config.toml
head_dim = 32
vocab_size = 8192
init = "trunc"
lr = 0.00161
weight_decay = 0.047
final_lr_fraction = 0.0
Each number is 200 + 40 x the weight over its row's rms, rounded and kept within 0 to 999. Layers, rows and columns count from 0. The size before them is the row's rms in percent of the matrix's.

# layer 6 attention output (transposed), 128x128, rms 0.109, rows 60-82, columns 64-127
096,243,182,202,96,216,194,243,219,230,173,204,201,239,212,186,165,171,253,246,157,159,217,239,229,110,210,231,147,213,252,197,227,128,199,124,162,253,230,133,198,213,195,173,231,205,256,152,230,229,172,216,216,148,181,183,213,148,129,220,250,217,244,196,168
078,191,175,215,221,231,236,171,192,285,228,207,181,185,207,166,169,153,241,242,229,194,232,126,177,191,184,156,235,205,148,111,202,107,206,252,183,275,221,237,109,195,199,141,242,184,298,158,236,179,269,119,242,166,186,231,147,149,210,219,196,296,199,203,122
094,178,204,247,216,150,222,188,252,226,236,229,227,245,171,160,189,190,212,192,251,208,275,185,166,206,197,161,126,205,201,149,190,234,223,187,179,252,190,214,165,206,188,150,173,223,223,257,185,158,233,203,167,255,99,256,128,208,245,183,237,227,223,159,172
083,235,209,226,165,206,179,169,206,223,215,237,215,168,196,245,155,244,200,222,196,201,123,181,134,202,205,267,184,201,207,171,187,258,256,231,222,189,221,227,179,199,78,199,173,191,211,184,211,236,280,226,290,268,216,202,161,178,175,239,179,168,85,183,188
090,217,226,186,172,161,146,159,168,174,269,282,251,245,227,209,216,236,186,151,181,251,153,162,173,194,206,181,256,199,232,152,167,189,239,199,202,285,142,231,219,140,268,210,161,199,180,222,230,160,241,273,244,174,238,186,213,219,229,224,243,208,238,223,199
094,184,170,242,175,202,243,266,192,196,238,219,169,181,199,170,267,213,186,166,227,187,185,186,203,204,159,212,193,282,248,167,117,249,220,247,208,165,126,219,227,249,226,214,223,226,209,201,168,153,166,190,208,149,237,191,142,242,174,249,218,190,179,210,260
092,226,225,187,197,172,146,245,239,217,220,209,204,190,244,254,201,239,156,170,173,204,191,186,198,223,268,198,142,227,216,237,207,133,236,164,137,192,219,221,191,242,247,248,138,278,179,108,219,230,145,205,184,167,253,205,225,76,230,220,221,117,255,229,134
100,244,219,183,239,192,179,170,206,218,180,237,139,285,266,161,194,171,94,233,232,180,170,226,214,176,192,168,150,160,218,235,200,153,227,241,187,163,242,214,229,152,212,178,220,166,212,234,190,208,166,208,209,229,200,218,241,273,217,238,163,255,203,210,191
097,231,178,227,111,197,232,157,201,175,142,171,175,247,210,229,165,187,179,156,235,154,257,171,235,197,174,177,259,153,230,225,249,278,204,185,243,243,285,230,180,214,112,251,159,174,210,192,220,253,146,239,159,203,210,219,218,263,180,180,246,277,173,201,156
101,158,226,152,170,219,242,123,139,219,119,184,79,184,206,154,200,196,187,198,172,184,170,227,204,250,196,168,265,215,157,233,240,151,145,170,147,217,179,134,206,212,211,192,205,257,222,221,172,204,205,228,180,176,251,154,230,188,221,198,181,127,188,188,210
083,130,166,187,188,233,186,230,166,194,175,242,224,271,185,196,156,176,239,221,205,267,160,250,183,254,103,203,122,214,256,192,193,159,162,214,210,203,231,238,200,183,207,165,231,129,146,229,138,163,132,221,165,230,262,229,226,294,121,166,175,233,196,161,151
092,230,127,270,186,106,215,227,261,184,172,170,180,248,188,179,221,154,215,188,230,145,177,187,210,176,181,174,223,226,195,168,198,232,189,180,148,207,206,237,206,265,272,199,235,121,187,193,213,167,230,175,181,178,158,104,260,251,205,229,227,180,185,256,194
096,211,281,247,231,157,178,266,221,212,200,253,276,211,183,156,224,152,181,242,207,246,283,286,135,268,124,241,235,244,161,131,205,187,196,184,194,240,178,213,252,239,264,224,145,219,212,243,231,238,186,235,226,255,215,133,180,193,200,207,190,181,176,189,172
101,197,271,206,206,148,170,217,234,159,209,209,241,206,233,187,236,195,197,187,261,157,210,147,121,199,229,176,230,273,128,119,151,228,191,196,272,243,174,232,223,207,120,224,242,222,229,264,197,187,144,256,266,145,225,173,197,149,199,232,197,217,179,170,244
099,125,235,131,184,217,166,147,213,251,171,253,171,163,188,237,163,204,203,178,160,192,215,159,189,170,199,209,194,197,198,280,153,191,119,158,247,130,216,289,181,156,237,261,253,156,219,174,219,207,175,300,123,176,184,151,182,247,233,101,229,175,132,207,192
094,177,241,176,169,197,151,214,166,180,199,176,146,246,255,213,193,215,254,212,184,174,290,224,126,182,210,236,242,259,123,196,196,192,207,198,159,179,245,187,240,278,103,203,187,258,189,140,223,207,250,193,168,189,233,164,184,286,195,208,152,188,208,142,193
101,218,203,180,182,226,231,255,180,153,152,199,183,173,202,222,195,196,168,240,86,210,213,177,204,272,192,218,215,303,174,181,227,241,239,155,220,166,231,249,176,207,178,262,167,238,210,254,186,185,113,182,160,143,235,192,147,195,109,221,217,186,255,230,220
095,207,206,257,193,222,184,217,234,198,148,199,182,140,197,193,222,157,256,213,207,235,148,319,147,149,184,243,138,266,210,209,207,219,192,218,148,240,168,239,129,162,190,225,171,211,224,216,160,172,256,200,270,155,222,200,158,199,202,222,267,153,207,234,186
100,195,194,204,227,195,267,146,222,215,141,157,192,288,201,228,195,203,211,264,197,232,162,248,149,153,206,245,288,222,198,112,112,265,231,216,244,191,258,225,280,177,182,290,182,174,251,173,191,161,174,197,232,204,257,138,193,175,225,188,217,181,168,210,165
099,210,147,167,213,213,150,187,126,233,203,172,168,175,185,180,210,202,188,197,152,308,179,231,174,193,167,220,187,178,247,209,185,179,174,201,248,131,168,184,227,252,180,151,171,193,154,180,271,177,202,229,237,296,186,278,215,218,224,171,233,225,181,146,186
100,177,256,215,179,174,215,170,185,97,234,224,233,172,215,150,180,214,262,214,214,206,185,267,184,191,244,208,198,238,181,224,212,210,214,208,199,205,140,169,248,283,229,166,178,224,178,195,190,204,167,182,226,148,150,161,246,239,223,233,167,165,248,238,235
094,222,242,249,203,237,200,213,236,156,259,182,194,226,226,215,156,150,190,257,93,223,158,235,213,224,162,82,152,196,257,166,161,234,198,128,244,144,133,260,242,225,161,235,193,220,188,237,125,192,210,202,137,234,202,164,161,238,183,196,289,146,131,161,268
097,192,82,243,186,222,238,219,220,191,212,220,126,183,140,226,236,237,258,181,133,125,213,157,147,197,177,139,218,191,217,196,208,256,263,193,235,244,220,129,254,231,228,214,179,220,210,212,255,176,154,215,137,198,260,114,237,199,218,168,251,180,180,248,192
# layer 6 attention value, 128x128, rms 0.11, rows 61-82, columns 64-127
088,173,255,191,195,247,223,181,207,213,166,189,211,226,190,210,203,178,154,178,187,194,177,147,161,205,185,214,248,292,204,128,149,253,224,94,212,105,234,49,203,162,222,209,209,212,184,201,181,199,186,230,186,194,229,229,218,285,161,209,191,168,227,233,209
091,203,240,200,120,207,140,247,184,138,189,174,145,253,194,192,157,254,225,231,165,198,191,183,152,199,212,221,231,267,207,181,209,121,212,188,156,191,225,110,144,212,262,165,187,159,249,248,180,191,234,172,141,175,204,183,217,146,142,187,206,191,224,229,223
088,170,172,227,196,212,219,202,201,228,157,249,180,230,219,214,212,145,230,152,236,256,230,172,254,247,207,144,169,241,230,210,272,188,193,161,171,182,155,220,181,212,155,157,125,252,190,175,188,245,166,173,202,197,172,263,217,311,208,160,168,205,298,230,191
095,215,155,126,196,199,181,245,171,187,148,185,210,233,253,175,243,205,203,256,213,226,194,134,201,185,174,197,210,143,188,232,148,116,242,147,180,200,208,288,232,167,168,152,190,273,198,200,147,238,268,174,256,220,176,183,211,231,262,219,189,186,200,241,210
096,192,262,229,178,189,179,159,261,253,216,236,166,228,255,185,229,253,238,278,198,225,231,247,214,215,202,239,219,122,243,186,199,227,229,207,145,234,172,204,190,162,220,179,251,211,213,219,186,197,246,282,205,255,257,126,153,144,214,157,207,245,203,199,234
096,173,181,135,181,152,176,167,176,223,249,270,164,208,136,122,251,200,245,187,258,197,245,192,186,205,156,213,285,215,180,216,189,169,136,238,194,242,162,155,249,139,215,227,129,138,168,138,142,174,176,153,225,201,170,239,191,173,177,239,212,262,161,208,235
099,187,261,285,236,182,196,156,238,219,221,203,250,151,178,143,166,150,147,169,205,238,246,163,257,187,194,176,264,258,234,164,165,192,169,286,229,240,201,160,146,175,188,166,160,219,233,208,239,205,169,184,172,176,234,172,208,237,207,154,225,206,145,163,222
098,191,147,254,245,210,209,226,232,196,169,232,245,158,85,171,178,234,214,249,179,238,187,236,219,217,238,188,189,215,230,206,139,201,163,244,185,223,171,278,158,252,188,188,143,137,131,238,249,205,208,226,176,184,130,161,186,173,229,282,217,167,215,211,197
102,212,158,207,205,161,231,245,125,183,228,216,214,122,155,207,236,166,257,187,124,134,204,260,189,184,224,206,167,212,189,265,229,172,284,242,263,164,194,248,208,155,231,142,202,199,180,186,218,207,189,107,163,206,245,253,168,251,279,200,224,201,255,202,273
088,218,267,182,173,311,139,216,219,134,171,183,212,191,254,206,203,161,149,199,139,133,202,194,186,164,207,201,218,121,169,202,234,230,232,253,186,139,206,236,197,272,200,184,228,176,175,233,221,154,308,253,133,226,175,204,215,141,182,291,247,190,142,243,109
097,211,160,111,250,238,174,102,233,254,236,204,222,125,261,166,242,263,172,236,236,232,155,184,223,229,240,192,175,145,192,227,210,136,213,266,276,213,174,218,163,213,212,66,159,177,180,233,184,207,198,261,243,223,220,196,170,218,232,149,149,220,217,177,147
097,161,190,148,122,186,106,133,227,209,167,201,204,210,239,221,190,193,207,190,167,194,146,172,183,212,200,213,234,179,249,176,191,271,216,265,163,217,200,201,193,122,199,133,210,188,214,102,188,188,228,192,165,192,154,203,218,168,179,133,223,208,349,285,209
101,141,152,185,194,239,186,258,255,243,194,242,199,115,271,192,201,201,258,186,220,222,160,275,148,222,222,242,124,180,236,202,237,194,229,237,170,209,139,232,215,190,198,167,248,282,185,158,227,159,240,189,170,241,263,202,198,177,188,163,175,219,270,224,143
101,172,160,177,211,190,239,164,196,214,279,253,240,151,172,177,230,189,245,247,198,186,174,153,234,198,232,163,177,215,203,202,209,258,192,223,181,240,235,148,231,214,188,189,241,222,173,209,168,206,228,203,202,195,260,206,187,178,170,249,221,207,245,184,110
098,217,177,164,234,224,203,230,218,233,230,208,219,140,289,127,247,152,176,174,188,209,205,234,137,179,146,206,130,203,166,171,197,243,171,216,216,185,164,158,179,165,197,294,293,155,200,255,224,217,223,137,181,197,173,252,205,193,131,159,219,207,212,220,159
101,199,217,233,176,237,144,166,195,174,215,258,161,165,225,245,264,173,272,204,218,159,169,214,218,197,179,229,127,226,213,232,186,196,196,180,288,243,227,169,238,128,158,216,223,191,177,91,152,203,178,171,207,220,254,167,215,119,181,196,169,202,133,208,209
093,213,156,139,152,149,224,203,186,243,252,191,184,186,253,263,215,226,131,191,231,203,211,197,293,176,170,161,256,224,199,155,182,206,190,146,208,189,189,216,238,180,198,151,189,178,113,138,169,188,230,217,216,205,226,192,318,156,226,211,223,281,190,199,198
102,174,224,159,144,197,183,133,210,251,221,217,173,203,266,169,225,160,190,175,106,241,206,190,177,167,191,167,209,230,168,216,247,203,228,124,198,197,156,228,209,217,201,160,169,220,51,188,204,167,258,195,180,173,181,173,150,250,163,196,179,245,316,241,228
099,204,259,258,196,220,232,223,211,154,129,258,246,264,171,190,190,144,204,231,270,185,302,142,231,165,240,176,177,161,224,264,199,174,200,261,140,161,226,145,141,216,203,192,124,203,272,236,219,186,202,157,197,129,180,161,227,225,236,178,230,224,183,215,227
100,221,106,209,194,184,185,182,149,218,207,147,215,235,305,261,277,179,197,204,154,231,175,164,179,221,178,219,227,267,193,187,204,204,176,216,192,225,234,206,201,120,227,181,193,216,195,181,254,229,189,160,214,122,161,235,193,186,262,187,269,185,221,242,219
097,218,149,226,160,214,143,182,190,179,118,212,137,152,170,227,250,209,177,175,181,247,192,153,170,196,224,249,258,176,175,260,247,170,243,165,110,272,234,117,139,246,251,131,250,216,187,275,203,164,220,260,172,167,221,152,233,175,179,235,207,194,224,236,148
101,198,191,117,152,251,231,201,211,199,178,209,210,190,178,177,223,240,178,232,216,195,225,238,175,191,229,224,105,182,237,241,89,139,154,233,197,213,189,221,196,250,193,174,154,227,132,175,218,196,197,176,229,189,247,208,202,156,119,171,211,166,188,165,171
# layer 6 attention query, 128x128, rms 0.138, rows 64-95, columns 64-127
053,240,179,257,196,201,161,163,200,258,176,257,242,275,250,222,175,196,243,150,142,174,176,201,239,181,247,239,202,234,204,178,233,224,140,159,216,206,193,216,206,180,210,253,251,175,178,179,175,141,133,265,159,145,259,132,123,199,215,208,209,202,228,211,232
064,239,204,218,226,197,207,188,193,192,233,204,215,270,156,165,216,171,165,166,254,213,250,202,193,165,130,234,231,216,189,246,184,304,263,246,249,181,184,228,141,172,199,171,195,125,189,204,253,226,235,160,200,240,165,212,295,166,243,191,194,140,189,193,122
061,149,230,162,217,238,214,148,197,167,211,230,146,189,150,188,209,207,188,212,145,198,187,161,185,190,230,215,181,263,196,158,201,311,253,221,186,220,204,164,213,220,191,220,193,172,173,224,188,231,235,150,181,249,218,203,165,170,180,210,207,190,235,134,216
109,135,242,246,191,181,214,167,154,190,235,263,333,156,166,186,204,136,167,242,234,174,172,177,169,142,161,269,171,186,221,139,218,144,254,142,170,273,144,252,225,142,233,186,191,164,220,228,237,241,227,214,232,150,221,253,187,200,250,231,227,261,238,177,179
043,169,173,217,151,107,168,274,173,187,130,162,180,265,224,194,140,178,186,236,206,224,209,216,170,169,277,247,216,174,174,159,192,179,161,232,191,178,264,127,190,236,263,295,269,249,211,182,152,182,168,171,199,153,201,185,147,181,181,183,178,188,232,128,270
054,173,189,214,200,204,168,212,271,178,124,134,175,193,236,210,148,199,222,231,144,177,144,127,190,231,185,206,127,242,196,176,181,207,189,184,157,174,224,191,237,185,153,218,190,228,230,199,166,155,162,183,218,193,193,159,112,278,121,184,219,218,265,195,243
098,153,157,232,198,241,186,202,238,202,201,208,195,213,216,194,156,249,231,204,210,150,160,217,228,214,260,235,123,147,208,196,222,124,202,161,175,177,225,147,210,190,209,219,193,197,193,232,147,166,190,223,196,191,164,229,88,253,116,209,204,302,322,196,212
117,246,199,180,223,256,188,181,223,186,177,211,136,167,129,247,182,213,242,156,155,259,207,217,206,231,195,124,114,224,188,221,228,179,157,190,133,169,199,208,186,172,126,210,206,203,227,224,177,215,264,246,152,206,263,207,178,215,230,195,223,157,225,184,273
116,209,174,215,236,115,194,249,195,175,249,216,221,246,104,194,201,217,211,259,254,169,208,201,166,201,179,203,211,215,210,225,174,203,193,238,205,221,224,267,170,188,227,87,220,267,201,225,199,218,115,241,155,223,152,175,237,136,198,222,176,227,270,184,237
121,222,235,141,239,281,182,237,265,214,194,179,220,295,161,184,263,186,188,122,224,223,154,225,216,213,225,235,178,242,152,183,152,159,192,186,291,191,259,195,259,179,195,236,159,201,77,213,175,127,193,134,233,108,215,198,115,220,166,229,191,271,180,186,192
107,135,183,206,166,151,220,181,172,196,222,176,233,168,195,169,208,236,181,212,229,169,206,202,150,195,201,226,172,172,284,163,147,266,200,254,226,145,189,214,191,234,152,169,254,191,209,213,231,203,115,285,266,183,211,275,196,219,170,251,201,209,255,169,247
129,228,168,192,201,143,247,186,152,210,153,169,251,223,264,231,159,186,259,179,189,236,188,193,278,199,192,162,185,140,168,185,124,209,215,250,112,229,274,221,214,266,175,173,298,147,200,161,194,141,165,158,171,167,262,219,231,167,238,227,124,184,214,199,216
120,232,134,159,194,237,267,134,180,182,204,181,163,192,215,166,212,177,235,195,191,195,179,152,224,224,259,199,154,180,222,201,203,215,189,278,153,203,229,180,235,192,140,188,169,156,122,134,123,254,197,192,203,234,167,192,196,261,180,216,225,204,191,146,174
114,222,222,252,210,184,201,226,147,216,168,200,192,198,177,138,158,195,180,207,130,250,199,163,234,280,185,254,190,209,220,247,177,159,220,162,175,205,249,226,169,175,157,201,213,203,253,222,193,194,142,141,183,179,182,239,222,166,155,213,142,180,259,189,228
116,190,194,179,205,162,143,193,119,245,172,88,212,226,237,173,246,230,176,145,172,246,138,211,170,180,158,178,172,263,179,221,116,279,186,207,214,131,106,148,197,148,216,207,213,161,182,199,209,174,144,275,170,217,166,204,169,149,212,191,228,151,236,208,283
131,152,111,183,181,256,143,186,247,217,240,241,167,233,194,192,237,202,104,162,255,179,273,253,207,173,289,198,194,229,166,174,141,228,153,153,244,232,198,199,210,116,125,209,179,292,160,181,154,203,203,235,212,158,139,243,142,189,196,204,208,177,122,236,200
133,209,178,212,225,230,230,213,165,292,201,230,190,222,178,106,266,199,178,235,237,242,230,194,181,172,173,221,175,215,171,187,208,214,109,202,90,73,178,162,224,168,229,206,221,219,201,287,128,212,205,188,213,168,272,236,244,158,241,211,119,246,209,233,233
119,183,161,219,232,181,229,246,193,212,153,196,199,142,229,177,249,222,229,148,110,246,204,204,216,145,258,212,207,196,170,201,169,252,180,238,260,138,191,145,273,292,194,220,179,184,182,232,159,199,113,193,227,132,284,209,216,227,161,251,177,226,127,192,140
117,163,166,194,203,202,218,144,254,207,287,279,193,215,241,141,204,128,220,240,188,205,174,184,223,172,199,133,218,185,217,216,211,240,204,152,224,145,228,208,243,179,130,246,177,160,204,246,238,191,224,219,232,188,234,254,230,225,196,220,251,161,179,200,231
131,136,181,194,235,145,228,172,220,179,109,195,219,195,218,157,158,210,252,220,205,210,258,264,225,177,221,227,193,187,148,222,156,191,194,269,251,191,200,161,226,239,207,211,216,202,206,265,160,294,221,192,128,219,228,139,197,188,161,212,271,232,172,188,126
118,134,154,205,197,180,203,220,151,215,174,208,162,270,164,294,216,204,182,152,258,194,224,207,134,214,195,224,185,222,171,180,126,178,178,283,189,188,272,212,226,221,175,264,282,243,163,234,227,135,260,258,206,81,185,141,171,167,155,179,191,204,234,219,235
110,269,108,167,218,279,220,156,260,200,183,231,169,320,168,256,183,223,232,182,188,245,201,212,185,203,210,145,200,213,185,167,224,256,211,194,131,169,269,191,202,194,224,136,205,251,150,163,137,207,242,214,166,213,236,162,178,171,133,198,160,244,198,221,142
114,213,152,205,189,295,181,208,143,222,245,135,109,243,287,195,170,220,170,146,168,217,197,170,155,207,139,175,269,278,184,213,204,204,125,212,159,206,201,255,170,256,230,225,191,297,221,179,191,168,140,137,251,195,184,210,227,205,114,208,192,212,183,209,180
122,221,246,269,197,294,197,149,160,291,122,200,168,161,230,235,204,214,209,178,235,206,166,155,152,200,125,176,228,141,233,163,188,195,142,199,192,231,198,180,196,252,177,228,206,257,224,189,160,207,280,112,204,133,184,164,191,216,245,214,159,222,126,230,169
126,286,235,221,198,200,196,218,197,270,249,190,127,193,300,223,201,257,199,208,215,176,275,214,207,195,194,150,160,219,180,211,236,158,184,228,163,157,188,150,246,256,197,252,232,158,201,269,187,207,172,168,251,141,252,242,160,239,267,201,161,191,259,231,145
138,155,177,171,200,234,183,181,201,171,65,243,159,169,187,254,242,225,250,206,187,149,198,234,220,164,188,184,258,228,160,181,181,192,232,178,166,202,71,212,286,145,203,203,149,235,229,183,216,214,216,76,208,208,163,241,146,187,210,160,238,166,186,224,231
111,194,231,239,241,210,181,135,171,219,219,192,221,161,186,195,189,248,170,164,249,186,184,243,248,137,254,129,255,209,231,243,148,241,146,258,158,148,174,130,133,178,162,178,232,269,272,234,191,221,211,190,248,196,190,216,205,194,218,239,233,186,215,215,269
118,201,236,253,204,188,185,159,206,223,258,217,159,222,238,154,149,223,235,219,195,183,256,205,144,182,165,91,219,325,190,194,187,150,181,258,131,149,210,180,224,232,272,225,180,273,225,270,184,211,164,238,161,274,154,125,171,200,174,212,224,224,153,238,221
121,212,227,187,204,169,250,243,246,185,121,182,185,179,133,233,231,207,148,192,188,199,252,193,180,181,178,254,287,205,245,213,204,162,197,238,303,196,191,220,175,256,186,193,207,184,201,181,284,192,230,211,218,189,276,186,188,213,224,160,176,227,226,196,155
113,225,176,123,180,217,176,227,211,248,120,148,200,260,239,181,254,274,170,172,249,142,191,215,230,176,231,206,159,191,202,215,145,151,215,160,245,217,156,237,142,235,208,214,196,160,202,120,231,228,152,211,203,264,132,191,171,180,267,161,185,215,218,186,249
100,189,208,238,231,84,182,193,182,220,297,208,133,179,253,231,160,175,267,207,185,170,162,267,188,199,130,238,143,256,197,158,169,286,186,202,199,211,165,188,234,168,233,254,195,207,183,255,209,214,167,220,182,181,221,134,247,200,208,192,178,247,145,137,180
122,264,242,165,105,147,174,198,180,189,200,227,137,207,213,212,207,255,211,199,233,160,214,233,286,201,203,179,166,208,212,210,107,156,193,139,261,229,209,185,219,181,173,216,170,169,168,238,257,174,124,186,209,178,227,180,235,201,232,246,177,167,205,206,178
# layer 6 attention key, 128x128, rms 0.135, rows 64-95, columns 64-127
050,172,228,171,253,191,248,216,158,191,254,186,186,226,180,173,188,182,213,247,250,196,219,201,186,208,175,228,207,148,215,266,233,163,212,275,235,197,251,205,303,276,216,147,171,272,201,179,199,268,217,235,196,248,221,241,248,236,187,210,185,263,193,174,237
072,161,201,221,211,169,194,121,214,230,160,175,249,137,200,216,146,210,170,212,235,219,162,227,200,306,217,171,215,207,225,128,232,116,184,178,225,97,216,166,190,102,158,194,216,179,228,215,242,259,251,150,158,224,171,236,199,219,252,188,204,227,216,231,187
089,283,288,205,224,152,260,233,144,168,206,231,152,231,147,227,172,193,235,191,257,242,289,165,242,186,206,239,197,231,237,235,192,220,197,245,253,244,190,167,176,272,190,216,147,178,181,210,177,175,193,173,171,242,135,228,236,238,157,228,168,130,150,192,160
095,105,161,203,170,218,180,228,260,263,213,196,222,183,223,191,237,225,216,198,212,180,161,154,171,259,168,212,193,193,170,144,215,178,195,220,160,184,185,224,218,161,235,176,228,213,160,183,274,169,259,198,219,196,201,184,200,166,245,175,152,271,175,201,221
055,197,138,208,189,256,231,147,200,264,238,236,192,176,126,154,237,199,132,198,174,230,188,220,180,234,173,167,198,222,180,235,215,258,191,120,237,203,131,192,308,182,207,131,102,172,155,171,190,184,172,212,221,227,230,135,186,233,206,183,190,193,181,227,168
059,181,192,189,192,245,214,269,128,132,188,233,138,222,212,176,207,167,151,278,216,196,269,214,183,158,208,261,220,167,200,223,148,109,187,196,184,279,212,192,213,188,202,254,199,270,254,173,184,177,202,283,206,175,282,153,280,161,229,238,189,222,198,117,180
073,242,232,185,259,199,259,307,162,219,162,308,250,216,179,220,225,148,200,176,161,265,250,161,162,131,208,209,205,215,130,222,219,269,239,135,221,270,241,163,184,224,181,224,190,228,203,225,187,152,140,285,161,173,183,244,191,193,210,201,193,132,179,209,233
128,252,269,176,222,181,246,175,172,198,187,241,254,196,179,201,170,298,204,219,172,266,249,139,243,149,209,152,173,233,144,124,249,159,199,238,198,236,205,166,163,222,216,197,163,145,158,180,160,135,158,201,168,176,249,158,157,270,139,198,201,178,155,169,281
110,181,214,193,175,228,207,295,234,188,121,228,203,265,232,230,229,217,255,203,192,178,186,207,195,209,149,125,205,184,195,215,196,232,182,209,237,207,268,200,157,120,245,159,217,182,229,213,204,240,229,196,305,193,203,215,284,159,207,205,171,214,247,196,186
130,212,161,231,241,193,272,154,200,194,247,165,192,175,143,158,164,257,175,203,196,117,200,189,213,218,254,213,257,203,176,265,176,218,184,154,178,199,238,204,214,220,201,171,189,186,148,250,196,157,195,112,203,182,186,252,155,297,250,226,251,175,128,184,215
123,168,172,156,184,180,234,191,169,122,211,223,155,203,205,226,181,273,158,195,166,189,107,153,157,213,209,218,175,163,212,204,200,181,142,228,189,239,267,239,250,166,229,122,158,177,187,197,178,199,225,203,256,274,213,252,163,175,181,134,217,193,253,250,173
125,125,209,176,145,142,275,118,142,189,222,185,152,241,179,223,196,178,145,174,214,252,266,225,202,210,301,187,171,99,217,223,170,248,182,210,162,193,141,235,177,138,211,177,312,225,192,227,161,160,221,171,260,249,226,197,232,136,245,170,216,233,240,193,157
118,243,194,151,193,195,247,205,239,134,180,247,223,205,252,158,148,234,215,276,205,208,230,128,222,259,212,198,182,162,197,198,199,238,261,217,160,223,246,182,253,132,233,127,159,206,154,128,193,189,189,169,209,170,230,183,149,257,203,163,277,224,241,207,194
113,156,228,228,113,184,224,233,199,260,209,187,192,211,184,195,217,243,108,265,148,221,249,230,199,218,218,197,268,166,90,214,161,204,192,210,201,189,255,231,168,286,150,214,215,217,211,199,203,218,164,67,217,192,153,218,224,181,195,194,244,179,191,233,167
114,181,248,190,240,175,208,158,201,170,184,184,142,195,220,215,237,183,214,155,177,290,154,181,179,210,202,238,168,254,171,228,173,192,130,212,171,158,239,118,260,171,129,126,112,102,194,247,198,214,172,212,180,201,162,242,209,180,220,197,236,178,234,166,227
119,226,232,158,198,204,187,224,228,267,192,202,168,133,216,148,218,199,221,216,221,82,160,268,191,204,171,182,203,140,228,219,253,259,210,179,204,216,221,222,211,221,150,130,183,247,232,209,189,219,218,221,150,137,214,273,193,229,195,102,207,122,160,217,201
124,182,180,163,202,213,175,236,207,252,191,196,198,185,255,146,237,212,175,241,290,211,186,121,166,222,177,113,220,173,163,306,226,168,165,193,183,175,215,167,232,155,248,203,213,254,110,209,213,262,192,163,199,157,275,224,148,169,202,203,237,193,218,159,196
109,275,174,172,282,183,203,226,221,196,129,221,273,167,208,164,239,247,224,115,161,259,203,149,199,186,237,168,265,166,217,198,201,200,200,173,160,190,226,211,232,222,252,152,228,256,181,209,156,210,185,210,244,223,187,226,211,266,228,152,207,254,186,208,264
117,179,152,220,235,132,213,141,201,257,173,168,192,206,163,153,219,230,149,234,210,168,215,163,251,185,169,178,199,198,259,187,218,199,213,210,165,227,185,224,225,208,234,201,166,229,170,119,260,184,196,239,207,218,244,150,254,208,172,190,166,228,146,172,227
128,214,207,192,215,184,171,227,105,146,193,218,188,165,185,188,201,164,217,189,208,135,179,227,210,230,183,231,212,200,109,239,186,272,230,171,218,179,164,209,171,180,247,201,240,175,201,283,218,240,249,209,208,186,141,153,169,216,270,228,232,229,90,277,200
116,148,184,201,247,161,208,221,127,231,150,224,168,171,214,239,132,260,177,141,213,191,171,158,168,227,228,198,144,241,253,267,170,187,183,266,190,266,249,153,125,198,214,218,173,263,234,245,240,197,250,270,260,180,136,247,152,228,188,103,162,193,194,169,198
110,277,238,191,240,270,171,214,162,144,171,206,230,261,197,138,154,183,269,202,223,226,185,165,164,192,198,179,208,213,265,245,220,279,268,130,236,226,196,199,212,129,136,184,233,268,245,181,146,219,221,179,212,218,272,249,140,170,175,211,227,218,209,146,164
115,261,182,151,248,220,224,304,196,191,201,195,153,203,205,144,131,223,220,186,180,251,207,224,229,214,200,184,271,234,146,216,165,180,118,178,200,254,223,220,213,224,186,254,132,218,207,171,217,203,199,189,231,189,186,244,256,234,180,222,166,170,282,211,183
118,266,222,260,154,219,183,189,220,294,220,211,193,147,202,245,201,243,221,190,168,176,210,202,209,268,224,190,213,173,203,197,169,160,162,272,269,191,213,217,186,255,215,217,167,271,146,223,181,243,243,208,138,122,164,229,184,181,192,132,208,141,163,204,213
125,215,173,239,189,215,175,127,153,188,216,176,212,209,173,249,173,203,208,235,248,162,250,213,151,158,257,266,215,171,202,235,243,150,241,153,181,288,171,186,218,207,250,246,264,193,167,178,193,147,144,184,242,201,233,176,147,223,125,243,185,87,228,235,179
137,232,218,241,255,190,161,151,278,223,146,226,125,235,198,245,259,167,225,245,217,213,201,147,221,254,211,178,149,159,178,188,219,181,182,237,211,158,136,213,209,190,189,218,216,194,189,208,314,186,163,179,111,235,233,257,203,216,143,261,232,217,161,214,204
107,243,232,182,252,180,150,136,191,217,227,192,237,139,199,190,282,222,148,292,202,123,120,255,243,118,251,162,189,151,235,217,221,140,146,270,234,189,243,160,141,195,301,191,153,145,167,217,269,230,205,237,259,125,216,156,211,199,157,252,152,183,194,230,257
120,208,174,222,259,181,192,243,152,108,176,222,171,230,189,190,151,203,245,170,223,175,264,244,228,202,219,129,171,221,208,254,167,208,133,139,176,246,189,225,236,111,157,282,248,173,124,162,233,263,205,208,194,208,150,215,180,175,192,313,176,222,173,264,161
119,207,140,243,207,308,216,190,112,113,164,201,181,191,149,240,185,144,165,222,159,209,179,155,164,128,214,199,281,200,229,143,245,130,224,190,221,206,227,152,184,242,234,213,231,193,246,236,215,212,183,215,253,273,173,233,202,201,219,211,150,141,142,252,191
111,150,125,152,108,240,279,203,211,134,240,232,180,226,212,245,248,149,248,187,233,223,153,174,184,164,237,228,196,227,117,240,227,174,174,148,185,143,263,169,182,213,231,160,167,129,163,220,226,176,159,209,216,246,133,222,248,215,199,258,256,133,211,189,179
099,211,266,135,206,188,190,193,162,223,218,157,142,213,185,248,170,227,238,136,190,170,200,235,207,193,207,249,205,247,130,183,163,301,129,178,183,219,182,283,231,199,157,192,234,233,150,247,133,212,271,186,131,186,198,169,189,189,220,139,166,242,183,165,217
118,248,177,157,47,193,213,234,231,243,206,174,231,172,193,250,242,172,258,175,235,225,223,231,270,181,282,117,204,173,171,206,186,221,223,131,133,209,218,209,141,288,281,195,204,200,212,195,229,155,220,224,185,270,156,216,236,198,152,181,242,152,219,170,151